Part of a small language model's weights.
Size: 15 layers, vocabulary 8192.
Architecture: no biases in attention or MLP, paired heads, shifted keys, gated attention, value embeddings.
Training: a variant of Muon for these matrices, 752M tokens, 6334 steps.
Each number is 500 + 40 x the weight over its row's rms, rounded and kept within 0 to 999. Layers, rows and columns count from 0. Numbers have three digits each. The size before them is the row's rms in percent of the matrix's.

# layer 5 MLP down (transposed), 1024x256, rms 0.0444, rows 553-607, columns 0-127
082:527508424494534552489426569504502535549581558436539491436494523596441487518559557511506433537566579431508507497515469441519501504478451517492502426556550471488455543556538511511502474513534458472537571532444513551571489426537491523523436601540463540494550521502527487480510453519511416567536501522474506536436540448566529500579521465507530460585520493499499454473532492476532529492511
108:467519539444505570516552505435486523491446433518548582428498451506553496517482543428509423480530578519544470540476485540576522535432498511530440436550500513496464529561460483461518538515541469463456463455491531453470526489482529497467569501516479469515498468485481513518482530388503482500526516481435488501537470548564540469502498515439418503487458472522552504497471479519520498475447
091:445520510436473483488474476512477469475444499463597527439532532421405542542547537551451437501552386496559517515462470475588504480520525512537473591451491508554593431492476550498566488521477466528529471525491540501509546466486449536534538506509454395496499421478495448422537463452505524544523541408463558446540491517464489537514478479465503508488498518487498524554456439578559494498508
114:487477515509518480463569529454531444492489460526519467484498509495519510433573545513489536545502463489549492551553442392503459506478476539551448488539523468479504485488520501529512452512517482542571520531474588464512522501477596474511529499548532506545538511456491492546482596420507564454506529464463537510525519472457504473538527523481529494491503519431451424518426485567517525544472
106:487462452562452516479484444500498453511556495486469497535489538528485529515517508541505468489458497432514494500557508502481515521515507509531544433543478489498530407547517490480482518521476454553487460507561493483533545515466606509546529541549511498477561420556500465584492459560524482486501532441514568544464478472561472460525480422463466466462568521561527471491413502449525520467543
104:484584493448433480464537489540544476481558604478573531537502562482463499509504539533438478524520511530505389468450479520421532500399463560556498542453542553406482526451532489503518469479514535454530521564474492526432500547480522429543579518546568467544541565488529482480490486537565483520575501522578472476478473522491439476464496537450480521551491447497521451576592477492464511487555
113:473527463490510503478592585516546519466504515574497508509526528458538534543488459502545529491517501504498482517468529432500500513560578519530494522509465525477513537543494465462505427539478479497456504510488478442487477519537539477486512550514532474492492487507498524475608528549556555544449474479485462563509444499503492454527538493527494512484478528459542448496524498453457460632481
084:586422460523518506481521545469498500530528465527532542538521519452501497460506437444500444504516559447531467450496416464504510464490494475532467501466477518437589472541538548488537539450484472482528454459519463514494515523402528478524477562486436506505511447463442484537520519505519467588471548519517529495469541517435482578540451534513500532547503534562514491471499422488510464524489
089:560461480513457472500480457503511564514466451516527537510537541437511452521502463518448465476496498492435589445485510496570456527479537413538553458462498506532492468516506504525574450545540588515618392553546613448480543516503530523507519552469424577500513495548456529456541516463549438520442444483507473537558527522546541522513490475486526534481547464521467460528485482508520516452509
097:536464479528461523556456489464529515542593533494524444444469489524545490437444549490449505461447429500506469462444505457506482546501565543441517506471542534464495547512545509565517499510565538452436473465477552590485566478504489516513587426473486482491479429544435478509450495525544493442526485601470558532492537542545527510544461538548520465458511515482473481505529486437504480445503
083:509480532483554421448597519498473492495471537539484474516543529478450518515486460467490497519552568517573495421452535457576560546462524506480500510457530580491535474478573432540484595451504463451471528507550495525577513494485429546494519551480463505510611472514462566437449521489534519512435507542543523442450443538494504506497488465451513542535516486531470499533485501594566460497514
098:485483524489513521496568377562566478468544517452459480498481591527576459420514498525526578580483421532509577511519494471453538510489537525530502528511476504464415529532477491498498481456498511531574502521459509530486527490553514497564542490486488507526577531481445570510467523488521510516464540451596498533394446465566456503476505526464529465445454549499461506502561497469512581514533
116:532448482533494501517530480521541523542496482428463444515514508493509556501463475467448467483451432481447475533579493463544537507510498503564505487434532485540490457525498502468493518470498519522490508480421500507493565481485461444447455518528508547462431429510521462501483514523470504423529550521478469484501468461582514497489497563548506559496507591465455511473538508532520488546511
097:530472531520496494439451525551457492546587565448499428509609544420544501476486507478494498528535468482458584513508459531455528482599517476529527516485536497522487470440530520482527465479487514420480486463411518503501483468486503558483504443581477425549468511493494527527447436456577458505561494597535536530492450522456607482462522500438527455513492526592446489504534554523511557457434
101:533471516509564477488551514486448486461516446471429494543584525486528504494528491534493518563451460518506481578484465467498484555513555470495540475548496439549500416474550462491494481572507598443531471476456483546496447507535489465532530454560559509572513460541495500494501493471501436586475534500455397501448535523539523466482431437560458478518522539469523433478500511576515547598468
102:506561531464459572515515515510505458528544464469481514473533447447554503433521507444442474513506555536477527549432633513519481482463528519481467554517552544479501442489564499516483453567498561506509504544460577436500407458530507508493467509522525554532508515468508564531558480459536479494463513462505524502597474482514435487577526434527481518501529491493479472479567583487541471479555
101:452550490524468568528445584487550507486534517471504524458510541503500483501521456467591515470528520413444435517476459512481422536488477499500513450438503478521486419481484389475551521532536473458532476468569538432517454493473551582527526508546421465433488495499483490524501529593519521519438509477505558510518562507486573518554455540484556475434456440504526450529526508505538512545543
099:536543457484610400501469497490533483473471482504478498563459413449531421461463586467486508480534521551554556462530479509501506579539537498553443541465516447483488486458506489492555495556519508507470566426508471411466526482477542479559472572492555448515547511467507531479508498510517475491555535451533479491453520516517488426434429461498460437550530527463439471507449496593546507553558
111:482566543506492559541477533551460509456488501536495492506528521486454461552515459438546460447526582425509517451504441528517580460512455546522503514457398491504475492508542526509502502466552467498519490476477418464473444441466543483472481514509497467494504462469450437533528529565432491478568448541485521441543423474456478469535516542413483461473484513533467558452497504560483553511534
090:507482549514517519499433525533486481498457517557450433483535529517553478452432477467533472445457444512517466517458549541476538513409443499507544476505496483458549532463478535468570518554467427478493546524474457535443508501515490412541500537470504403519504438546467550533564537500454466529553530536430495464479504505534549456467469551599504494575408538442490521488542473411527472522492
095:493515548468518474528503512468573484500393540550487546494491509420525476433556539536602451471504507469521582543449533527527522501530456491507483487476488512511495538504477456464536449576520468515538529459445510538476511490531511455512471439512485499453438537548461498424420532499490567510483516453534528440437486478465521524440439553535438458438423416482554542470479464430484495473463
108:493473508513518464462480449489508535531426524503516486519500517517435538533501503508575557546513417566470519502486467493424457606431544492502549488516485503518479463556498540548565474538487527492521499566521575491487471459458462577514526496533507513548435512523490480527513487546578518472472522497508512536550608491468556436514573420505451592530452552504493503594452455509511480529492
099:519495559451503505530452517532514464390510371439519507452495467511450431477521531505558477554497528498595511525536442392490507479523499571460483513503531561501488510540505554511425511520502511588457511417576560578511543535475554482506455476531518487633433493523460483553437544476576482461589543535441471473500534466534481501533481512449488469536475424463401490520513421434509482500493
084:534489539441407465507513476526490477576490511457531513515479486474522420484533484518453461588425424468519472517447537510447490610537473489524488572554468492556510510471567584612436539489530529528495461447543571503480428511493435474520560525480489565500475511464504510497501425497516519511469472501483577460548559499489462548523533453451533514484543470522538508435470530491596515474477
104:496469499524517537447461546520472535540558561517541545480456544568524565552462506432528465509554488503456420497512502468492471482552489521476394458562520556542506407481497465527561505475557525454413476531502465472481535501474534567460462477455511501476564503549493428443472457481611508504519468463498514500527488515570508542566484477456524491500516481533531423435465490510503565485582
102:539499517524469477525456545423515549516514524533452530507385560483424452495513532514508508498549455509573466519486497501481450524585525496440523551578484563576520464451518419566471516447508578478392506412515437438497568448501485490496441490491508513547497450490516490491489506477507515503592494512456483524398478608521530492515438501408497461499501533491427488464553517476463444403516
103:517476483467507561486443499528539411500532520486524499538517491534511536448470461546486521400397460561515452558528571486549496539458495433457495518581523568552496511545476495554543564400549494422449488466499436411564556499510475485553484490488519511403545430445473422509548526394472453515490524501473479480484530473480556481425470569536491370492474517528461478460474511510510506438449
085:517492550512436513514516456451539458560499507414464491491488527429581513524483518484469480487538485465550531423433518535425480434526445451480477526462516582488486510479400550465493499456600465473479584527525561501462497511421479505464511521471568466461481518540572505488522525466518496513475514405452514543538509511475458447505575453495577418565483516503512495408544459512447494559423
111:452505496559509495427474496523527533533558494491477570545470494525497502563510491432476506478483550563459538500475474414488475425540487493459537553406467524542389481520459441513517569491506430521497473527503521533465474557528471492530492569505507528550509495485513488493425498450460563497501539454574491464522463470468449520437532499522487511501448521517448516487450494557421473500536
084:517422533573525539501463483515546471419527539490536473496400573492558445517468552559510416510463497477504430541445510493515503505453479544504451591540473530518468552528458550532508428455500491542500470553496494486533488526472546433474499475524527409415502467426430635514543502457500470584423471443530508546509498541484467545518494454521512468516489537463532620471502521487584502497484
085:481466467498473469455483505539543505547554504530527536505465464479547484486502460518564510520439513523523486521446542511449394546516564443534437522505526485468485432464544529527458426471428505502542564548529548522565470465486516553468500477490449448537492493501501453559558589461563565534485561547455507479498454485515521454532524448519525457469498421492514550491523425458495445463433
098:562449534534486462419541504477519501492509528484489463486463532449513504500605508436516521488549507521526555517555466464461597423534477422556440480471505563530479492473572536505462447540551518440518511446444604432516500444500487558516575502546544475531468453513502457510495442450497474470528582514512467500482510499433446485458516493424455478514472488496470492453429448474498413522519
091:515497535494551410504515508482513521474549526554486395543477461499495505428451577435500510510495471532471581451451446471526516477515509503498494490455502527554510518507503446436520477449506485443502491529543416521465496531474469593537487466471512487483452524441511489486510445512504479554467490516440550454534490517475498498518463498471520572537531486495550458425514508543487503486442
112:468528510479538525473555466480412511522482494501507522499504499473492482490434506545441456492527470552464521571539502528430529407525479485486531373455421579519446550500495536483507551545546497512541557530542508477521510515584606592512474516471481461492515486549501534475480514530479569428547481553497455561511561512525517418473521452540472532568494529559441591559521531524516474513515
098:480479528453477574514533523531556480447558544487495531543461555478475504482510510446558485506580548448459551427477488504504484469504554441449525473491447483537624483442514515567519528466489480477534564566418578581563464538489506558436534494499477473486503491480540522557476508556546527540546484532453546512449483555532464533469504502495431495507547530460559539493441576483527531462571
106:433507500507503474444513413575507516543486558456482464533488497487575471515541505504449504518517457528462419423518494502515469474500461538548449504538496438541488449513539540524539457415441560452594502430399501525526445544395552535439479527549518447540528503419454465467595532475562453423527521559446509461408520535481532491498507514509523462472459485479491498487537526492546526525452
116:505496417533498460515589492587481575539434496464506421532449500487537467494406559527443500524512527466478503447531559450485561509471531540507407490507482462497518490522461502585471498504515485442525440541551533499485459450549470493481481543576491467585543512540471505523521487541539494490518482490482543423538464541497514454459438514520550528504493546520525449553484485576494546480515
092:617465471405502467464496521486534511588381556521452545537523494513463426531468508438492526538504453504487531528448425509552463489521453476479503494519569514470410448513493469513518519523575423500404469445499466455525494476471520475547507485494462469534566541481508488513474439512475507500482465490495506493482502507512602529465586504421466511500496565442508539511512543533570476552508
114:368391484459531493467481505516508496558482497468495472540485455469497491486494428469524518432487463490518524446454529529485497492480499563511513442453440532389561451528545484605523468492522479465526499439432532457577468593529466453545520419479536533548573508416503516552464492492505573520553551490521530552530487557560507469470542528483489484549467549541521485470536494524576459487531
092:406443463528437483530453503476493451456500475524569496506442440500537418538451482399560499508494480474513425557496490490419468499479477464490507552487550444481465527556509469455571531568586502480495566525484473487483481537507467470551513512494510485475487563498502464554515457463483520584451452455444527534421479545545528463552518477491497541506552589496474501519511595460477489556438
090:547534544466504477496429474505498512536486489566492426514478485450496485465564487471452499549514483462588502493479472457496450606489498503500524489448446538516441507475458515457430504435496517429487454471511499497475521463529469481494543493487485524503464536520476486468573411460489570574547529461516493401499464490581538451530556492584473527487484479418455474483524518467529485533488
018:475548469496535493536564469515521529538554511490446482531494517456442536488510558510529476522559511480415521551570459529522479510468534472495517497506441513501483426540520491506447527476495517429447577459527496464480470495535533520464513446507492476491485515488565516467543481504521475447469496533469413512578466429518477469516470548526466484539433463550535567504510510500511460541572
104:547516525499421543557490544480491507513460572485483534501525425472534558431423505437436459477534560393463448531430522509527410554514560433525495417501411524485494473582496485462416443499467550535526504438526535577438516496497498471461567436560457571461504474542485570482574534503465517495499508500565486479463444475496458496480519402462541492455476533517522536513514465540475506497523
082:535470504556504459463473464482472446467571526445438474508566559498513514520509499479512514523471519462496436562542461480510525574487533395566567483516495547476547516457551539493480536497575469486450496483520477473505517454486471459536518559563502523493441570517504469487553531422543495501481527493481455497512467518448484534458465441571468542467479470453479488512470432534508446499486
098:508525532459456507474466525550551515513522481493489518477482544523538474393461512464467566412509521480496533497589438484582505576489490451518488442541493569451484477444460473494499491491502524487548460574577491456467431484414525489504487602466529511482512521499442478491544528552516453514535554517481470479412501487522524453498455559483535550524477426496513508411496539487458469558480
101:553441467526514491503482504501526484534449478440548428486555491498512548493488493506534539493487470535440537551518480462553475531470520451527492545458439564514500411489529495500500458476551492470499552511473488502423533491468468488435477460484466465492488502516446500558525526503478532459440488424435420422523526435545511543529531412526529497583541543472491498470468485506493576504459
108:545494540515489514475562436592452543466439458521435457593478475514566485516527542510516475525556407557519487562562538495539515483518543504501501506525491485527503436535545460519517465519480518459484496491568484564546459409504505453542473514576499488475500463513515603449487478393540517473496537482476513539438483535508498473502392541506436460507570508484506492507512507478508537555477
107:504510503518547540403530420492530550583488504442552555466542551516467518530476530553525512492526448479540556479486527489472528481463474464536554469435546495488462385532487484527463563505464548495469472542493525564546451482424470545495533483525553474523576388530482510491589537421519492461496481494532527482518543471548510443481548523499467554413438500508514523552540513499476500451602
086:499438485586488437490494546449493502510460499465461444547518476449459501456579454496467487536487522418497407435577440509523526467432498494487502493563527541517511501489518464522531550472542547505476458515551467468545451458481485474496560580466484533489499593515503459475485505532491492464470464486418553489497498526468522442423451528439567476439559493516451484551436527530480606517518
098:486532503513505524560582436462440457531487482492448467562517476473496492514597427527503389423413524474479463559519441554525538493450484504505516507510461515488406528475507502516539524488566487500484541532489498493546582508488527564455478496506461484525504531450545508569572530494475570430499433449474452506469491428477516423531508447488483520505535446479472489489490524466474506478504
089:526551518493475483552515518398505522588564457466504483481467424570510428438467484439583434544470408524499533524488495499465556492478499416511515566462491509447480497529554415436499518484482443539496457472475518537466493472515508510448483464540481493456533441540472431479533527474440526577504531509546475494487421520426480490513572567475502529493464503467453455511521420459521494514524
111:434524476547455498571473482552473510562528574505531494538546485516417465524527593484516505494544490502523497485472507554490553558539522468569543487529512552520484541437531480495498502458444586459581492483456441469434572538525539502528532468567475511511491506529531520477474518427424483469523421412488500526509463597538519451500556486467500488452556549491537509583514520457437501570493
089:516460466452488470512435552508458418477583550520508496484452549424536534442520477579406551524453521479514489495472440585449571508444525501453450510483529494490483491518515555489499534556549524459493512505544424519474410590472482498499502523464487502427526491492501480505481463560543486580439520526524431479509530483406424562473459517507566471517476481509494458522529478459507541522480
094:453515503504547465512496461501474601459486589466530454509442548475492554561533565470500391527533507512549555494502516504518546512545535523444499414524523500487513529503501483508540543541475462488506440520513491430523511428508465483522457541543489539560528537524502488444550523500550488487538484494486462567432549527538513526446610434503540466467458465480495475445530483470429369497480
112:438490559509514492442555475444520520577484478478493563478496505530482457543496524493523461500492569552513436452538501541489498444496463447491507503462527450569561438526537536440452508468450473454485560536414514523451492470554468419549531481509525541580482530486536535560480523568466533531487563500450583461425545437501462457418516522483519429524481448555480489510465469503494446565451
# layer 5 MLP up, 1024x256, rms 0.0444, rows 554-607, columns 0-127
115:486569463454567580566634512540553490545558527481504492504500556444532513565469460483471562491500529480556448503460559540573571579458480580515460451457504446543573628449511427476521509497515489494505534460511508494494557441477521479528524459463502458515490389504512501543533449496466523531477534503520455535544507478486551513483505534451497519507455480529434555531446552514520459462545
093:454519516550489508493483526504503544426536520487577458506536535441503530581494455548515447463529471471520483499465443456536527475520402465442573458548494533505473576466480537478552450542518442587507504495494502557582441473482488433485539554493404547495477492425460520529453453482503451448544488488531493456459518529506489457566455447587465552531455531545453524521598581466534464503512
111:485582496515509471513516454452493560501526526517545445471518495499474533476504498477501609490539476497498562470553488474497533495554424572501472506483510496458576488432504514552489466449421469579549540505534506514402563522467575510484462544432474412540483521465516445479469521462489573501491494494508538427530473417532596511558471490504558472519507497508519505514534560564504507531554
105:412476491394493529470453530452437541440520502477563536601478417623487504485451451508518485476469538471404550464474482477509483457551497430507469545501483530546554493492457508484470533505428472450465526547525493498535485596568488509528546472560469538548518449435568524522441458521506536488507495483460541550409489562491541450460443523509516547469480478416486471395456526521486401438526
107:499485494541532495484512496498452480475512513535500486526501583480508506429452497467538508515531496589503511495498471490509457406403501516518488498513547551507491427349494499533415577500512507535507509582482543514498529539555551505422470478496587506449512509490519512478451522475503484542490495473582527524532449476522517502526476487484502499506513545489500419541558508463433494428482
095:512558486433488476434523533522513479493499441485579519547520458438474494492589498543448507456524454497519476455450488477461454516549526513481437492540523490517476513532596544567559539486570479552448544462525451522455487498565473506512509480498481473482573498474470533463496537548455543514571456504459479526520536456529563530430562546555547549505537477513484516483501513452514530533480
083:546474521496561475581543544581501545462563434524400492469535530488503552508488451566490542516456481500527480520493539486532553517487422485519459491432441535415528501453520506494489523513494511523491435505530525500480565458502529433524432540500510472526504501499351523467551461478514481511441557501407514522493515486543505496515474534518525495476529428469539513525504453499467415481559
089:473566454455501428535543547489497405486555482575534494451475491535448488543518473569478565477546478518506511486468447509500509498514559401511486467484539452491411537456498488539564526553531494545479494534498525456455450497493493437444525508394491495502558451482439560505547505541484525514530474433472440499449532453390523491478546487448523441505567498508461550475509565570514511451540
108:433530457485454559516489500480464467467459492553494517495477440449455502519506577487497487530530417494526470494478480527491524541479549402499500491507494467458527507497388448472528508504517541457598515520482514456585533489502536467486514473507509550531530516458519498511540511451481452489517503535522508566566464568491528535464530536497470511459425419414486504504510509595462432460431
085:548508520431515504502455525488532472425555499555531488498440490447582533494440517534442511465573526444504480617542447433502547457519543490494514625477423475496525489483440496481469529563480517542456414479490493438501494530436470471460482467489487549451510570414501464486502515460510502539516477483431491516540497479551509512514548531452503588533482477559522527454477456433521481545449
102:418536504500493417492504489447508407543515492501511479465404519486503464477512507511473493437497531545554530549500414519524489496494510452533524464531508499526456540525502532506481437503523468418583535512570535512508586502488476511512547411515513499520551551518501487519453498529447473471490485543485538561485516490455458550530448529504497484556512605468460543445414488479405451505468
113:479502449441463516479515521490527429520492514568513502542487509478482522433434506481501461560581511520474436489546486497498464458496452495513548534411429547482550518506478513570577545525483532502484517509465443565487572486526496522540497550506503519520487504501618475501502479507465530479538465556441492464566471429543446427518482527508478503532497530430432483480588466592501499480487
099:481533481482451520434486402483426510432489506527475506533501511518549497531505531464478524491589541475484479591502487498525454470490503483492527584510517567533564486479504519448536560456538470420521517465452492471522481464499505526477523458533460511520463523494534523506432493519453532515497501536531471581515421462553480454489554465538484505512454514526521553457546474559553530561538
092:555488487466473483582565538555533517551505520516522468498525547470496482498412475482509539413523527531488583460452510519534485419444437546501510463561504486501503510427477546483530441522532452493474544509467487488526501498485478470521497490512500507462471487529478461491518490430527485531523494581549491501539506533423450511425480586497561538471539441518485521529471514495505367384533
103:490465483470473404488566496528528488500543488530494504536496475519492588445496436510456524412535494581490457515470531439450428510522474556531491446463478481476477513501493498523595485538519519473549453600459511511552499504433471541460508490455503582528529469556465438526559514534518422507503496476547485535493578487494576441503508508502504514429444573460546520482563462511469485533545
101:549493490561558480501440472557431567487548482469506455509502503550536521504481521508484508484542556438500438490458499513454466507571430479483505495511507444502447577622447517452581527479518458492428537475483524503561482507523434540509501530530477582462499557458557510506483438446543536579494555569580427480518548456448582554499498544518494449465519446511483503530536508557531530501539
104:556528584505488529601470508455552505450528546475506526557472500540561546519492442501440452401453494497513455474503553543574540454588512543483528471512551520546557506490477529474555449495528589420502538493441520521452561439557518508428528474481533550483518493563556497570403530527553546428454515451448485458475506481490478511545504500502563532533485508529471526526457485519438543547521
110:527513499568512594473506539465474427547509424478593495530540527467472539534426517529489571484472446487520540502548538515474535503559504534516526522486427495520546500460518545488511594475526448511474509532511543486468518465507508561486536541534526561470543423491478479504561561473483506520497510499508567495487534480531501533469464538471547400595512546492538443522573522569492537495445
091:474492525530593538493496404469475545482540477504463470600568472471530501422413525568480470486479435500532425519537511585512510525483502489549536451522502505492449528534528498529424526442499451427566501534526497521534497485581506469483483505535512469506536511447454485489481519478512445461484517517521468444471502509468495561521481511453521553556527473502549602522525566526513509480460
102:478524473558559538456541542484482470482514444459480512475489488488528465578561439573569449448532518540568468465487537493616488542523534519504425558489490454497485535559508545572481531446477465523494527480451553504445477486486536466555446417475420488465501533460543511484550527484442512550540520475495485454464478522514489484503527518489516494511530468531533508569463567467500485477504
109:495554499510518568519525478498527489532544467493448530466463573515464551568532489510536559445524496491513534557516517465512491536468523503498534599520501445527437449564508505510417509436538509499455484543483439531506487495476460481523558557510522579506485499472435508562518504550552487536490473418516517423439542511481537456478504518495524525545516546475556569505518468544506487458462
092:483437551420566509497532522501479445596547612570517398462537573528516540520464421504567538465521502518501472412520466496501473508489494487508501492420527431449516460503483498469520515440508468508512445572498453476507441504450520530545493549464532497506495506540546453462533418563496521515446450489526486511495458502532496510493467592578554555439433591479541514513426550548498523469523
088:523527489402503459558502467485469499465572526557516542458447511498552527553520525471502507558555535475449491514488532544523515439490515507518485490520516491448543459481482538553459527485509447505500437513496533473532519477495495497522439568532507525485437497424618484450533454428536507514586572449524497490495580513518454453483498509528505544458469437460567488535544478525511516505527
108:504503529427534532558418527460479552493564493536517456414556481549509457450458501393487512537456495540491400437485459462504530462454448496488526529515476480577457519423447453502513545496504477497540480518463457512561517444494544538488475493473490509428533455519508499449480502551490441487496498494481508449521462499504502503516443548524546473560544456573444505536468575472462533459489
108:494469482508485546470533499496471487433489519492452537469517503409515447441466456528515484494519587519459487482465461504552534502523528510485454515510543533542474532467537521470487441535573427536534542495516471539484524428488548534421442508507528524483472530479487533508485530474524453549509539576537499518542518467472489444522470473466568502467523558528495459538498547556524521527517
105:450534552613459417491484464507512497496516461371576420469537531533542530515490532500506512514524530426479501528485444488551457550529493462469470468522507568515525430490417508513455534494500491549514606506448542518505448579529516502539524441569469522450522450546554463471481530525489532497507479513511417487492512458512502490518433514449491569555553509532558483532471481488489488545515
090:487476531405514457516499495503503453466521514511464525520542496468524469437444479482457501481496507484513561482444505493514504491510459471441562534572557511441498516456444497496437568542528480552517572501451521549511459491496457555522507506494520439475401560554572562547468488526527461486473479459549430495485515488513473486446525517504537457501543544424501494518451524562461526461480
112:444515468506501548517487519490559462543490518528489499533406490477541546439491540446485456534472523492516425509457496463456455474455570489513535469466467490558417466512468498490456485535478478551461495530544612490512471453480552532545501533516559602499527503567510509464542530529519530507468515552596483458564391438467463490457500484486571570572478514488482499484508468495523484485487
089:500517518502496558475552532496455517561553523495498519510484529490536556546543528531482510481527534522467472504587528580557559495486555483512466524452513550500481471550426608540485513526522497479454543420502485502512527465479508528482513522414457543378439423483521485541464495512518577544453456503505550476433466539545521540570437520524482552531527487502525544463435464487556453535486
086:517517498478585554489460602458501499480491500489525583531528510517454554536547462516512507495433491542528499535463458502520471466548459461475453518616469557539438496433586461486532498458493523483459483471437450527449478494527528560481517539514447474534502495435535553568466568483521528523540522499499503524514439428517528504399576514500558521507445408481483582519477576559516547443498
096:459496460452490538489480512484515451478531514583536449535559520538550464494552558513514530472451509538545460500515497508520516466536501421506481555481451533522455541496519474544487519494551454497512580576513579448507450436517538530502572497541539533532519527537501489542513458561517484436543478504541482456447498494505542482439475541535479491522432435504474485521564476449508560519504
098:562503463429493572470425529544546496486520468457524495499550482538515498481454487449573528506434475503506496473387480572548509517480482501455456558529453437527500429558556517494513453492490479505515488522475480544496577554498557517538471515547471583501549450462550454476527480466467459528563521486460482461470454436457500514452487514539505563511540473576461451468464576550511464470493
112:489499456468524568504456541505521479545524517507524501472556419561568491578491499531493413618513481538453438451518571576437456493477516460572559513471463566457540435517522541480512485463551492442461550473523455497521511380474493503494444507469514475518448535513546515519428475530482516491469498525531446530498515476566517472575482509490499519518471515463472420479514475495487557559539
105:469506442543484506567521530545560576485515445508520550503445533446492526542533507502473488491556469470428525482542524479563516561499541456522455510449470499500473441459488567574418535515537449523505475510535586499498539498484582492476488458589542526521559462508408474514488443518504557545505507478419434476449424487494466522507496503459547580536533488481513477511443500475468466481477
112:498500544456484502472538585502448467479558498511549525466451453519506452474522465492512466489547512530402445443467501456481592517555536562449470504506555431471552489545443523460506514436516505475505554470408431515490496540458507583435431495533450519477497482467476496490482392486430547506495589564447464450465453436493508490463493450495587537467488494525534494516576559490532523537492
104:515423567474504542560475453510594469496541458521493549508499549489503545521449471532536528483462500429517491444487550498520522459436530494457501507493479473494431552421500516451509464493530501487554494460553470480543485516546544515474450505514469496498523462569501397493577450558532484497590558506516512573472511479488466549454492469495519539476430517454520563543441464535467455512546
085:425421558519498444499531474530435562471582446499497432494501543484462528487495502443414511542473466471517496507423499493545528505445448477466522451497597436508545465560507465603474481490512521576505500509435498481517489518496550554526493482460486495518500552534517399501471521509453460528518480514564530437507542486585448429511448422445499532572493517494545507560484527514520471491497
118:534427482510505494518532493449394550515548516431559503489431499455497463581512510500486517460507527472506483486509535503567485535507525473554454552564569515470529488458607473520488518460469417498510518518563458466486502566548523459526444551442465536488507550535553510546436565532520491489498547545446474519474507413539474452513496530499500562467603532568536473470494546461497436496470
099:456511570430476479499552483505509567495537547561460499475532478524523521447463519508574463443445553475484487508549511550496609557511436531486548540521471424518468522489545544497553524484510438501523565484469581535439468509495607497485553586468515474464478444490538503524444562486583451476559510507533457443528506482453520531568535499455490532483519428462521519540504535496529468542577
095:516529489530531585519513500476496479559496498518525442446513476578490548450434535489449578602501495438527571526535476493505507442544492538463480460483531452507499471482535506469437530549476463547506460535638471564434480571401474480489466482423532401523464544480481467535462592508612490505442501512546574565506507475463476497503515536492565544526495555493483507534512468520504465434500
018:559528549533498458521486601509471500557512579620474438513510524502533546519452505514557504500515502462500580466493557440573497533578467484482467403494474434410465423529465527492501502489457532520533538402491500457513528531470510553462468506528490439490517556454562460487485503528524500442573478597458514590489468442469489512492449584512478503509439503474497502527420516530581501516477
103:509474515496455470474633518449500464497510495495525490523494534462576518502423477487476556462575480411533510453472546502497464438536555543514565504489416478481474527533502496520537501517528506469406499453559415549536564514494445530486496477517546527458503502535498507502500442444530504488509461511495444498466421505470478466491507524476601561495446599428574590485469574525526497473507
079:421522482480498533561567471467492469549488467556458516452600571545525452459460487490502452542448556467505514520552524449471590456485455476570475477563555485517533495448411527571409534496525489529515518530462485480528514393518413492558484549499527521524436480469519476553496547504499477467423541503534544493507473465505460533511448461573420481559511503606523462447467522538517426469473
100:527469527543475507462441566465491485515571502540537473500491480504489497544526471516522515538601494510470493563494539512462501429562457519530457517517462463491530448562515540564507464545527498520554491472453516525533519517519433578508533516489478444549527443554559468537541464491482507509487447538535524480495602484540472498513433457506419514465528485434496453521578554535501529478520
107:464418586432452505505512511525480495482536444514484492524539509501446539545543516559493523487398511515465545590541466524445480464567472453489435485482476511498500448524513420547508518489528470526547480524486452606491469553487444486523459447499487483478487475439511506513521490480473453504515433457522493504501517433550584488480495452435534506557489528580470486486490431493525553509556
110:416503558484512578472473522464544471464503432534422459468437510462501563519507535534536450518487439532578557505559451469437564451532563531525560499547485522475502498522514454549528554467552505524450457517552475495541443482538550529483448525552438466471443496548500503469472532437543482446532542535473516569469506490454481519456483570576458543496499471498578445496487516467503559516449
114:435572529486587523429572529469467518474484439543475558504557507481497518514491466532488588480524497457494450496514495556499526500484512479563488551441491440551510392546469546540562532451588533521534509436503542496479417458455485508473514475564543505488513483445445492538520459532510481522487488470390468471491539524540513471512483530458439538519502505430477527482528424572520504541458
083:501498514465420519468557556534450460495521425516454497487533422538478503503559499549477473520523465473528462409546489489514502484495501486551571477488526493443475474572448539506544548507447457568515392494510497446564489446502521590457519530527484513449461472521467478494510473485584494514516514509531558547568462472528543543417505592498486513459547499525434540531512503476509525479484
099:473541537522493492459599518509510512480504538519476435512497530458479503526473491481551499467422497533457552527450548532464525557367479567492458514432543520498451556454537507454460517471541479553522553439519473459538475546520476561466502457491511451487483522479506533476403476483516483482523500451459509555429482461544460505491549389514487530557549501484449561432419489502507457468484
089:540449425488525485539480454520504491431517482552539562471538511469530563579514510552495550510535508569580588492463578589561522526467500453496370497494535534526423580522545434564546469541487500487491485470456552522515496461519520523476422506528419461514528474447526421476461481498448546490509438592455500477486479533520491505534543483494499525523471531494455475496537461498490505520486
116:462551450523500453540562454517431533421493476460536533520541499531478485475437478543502512566466519523487522458536516509495467486512513525570483549563468530464503481512527531460476572474510488437435591465482504518543528458549487514537434502523481506421511506520508455572407432561407490542571505412488472470490532498580486479541579535509516488529553480471509471597462501472484443556560
094:530459545468512469482583470429477534517581518581505509525527535461463539469471529438503482524587505497401502477600513429441483483508434458539533487546534533436480522449504501477562413476538524490556504538560439508487493473412511532494502397494464507475547517529492382553510439452466461479532489437581552484542538518546562469450510441505549540473518512453506434492495525549500424510489
104:552560460509479460517501550453531437539527518495539478498444476540554500496527429550548482480501536534429530500489567432500449415556496485547469512468552543470564543464449466542449550516457481492405582416533556463488466469508512517554510496550418504536515524559506468543537499481513487463534496435480485530511497472536545532498564471480522390458554503499512476503503600510485508451498
114:506441461480520551524433556477451465477484462486538561467496526502483492590555512502432498508494508434573506518483571446451477390458497482453540553479493464486426490505543481487558473433463511451531520526443511487549520519503482461492447517416535487529569528525513454443492485482468536494455490473472463515467500425475497532482551491505502508470409567508505464502550527455484527520503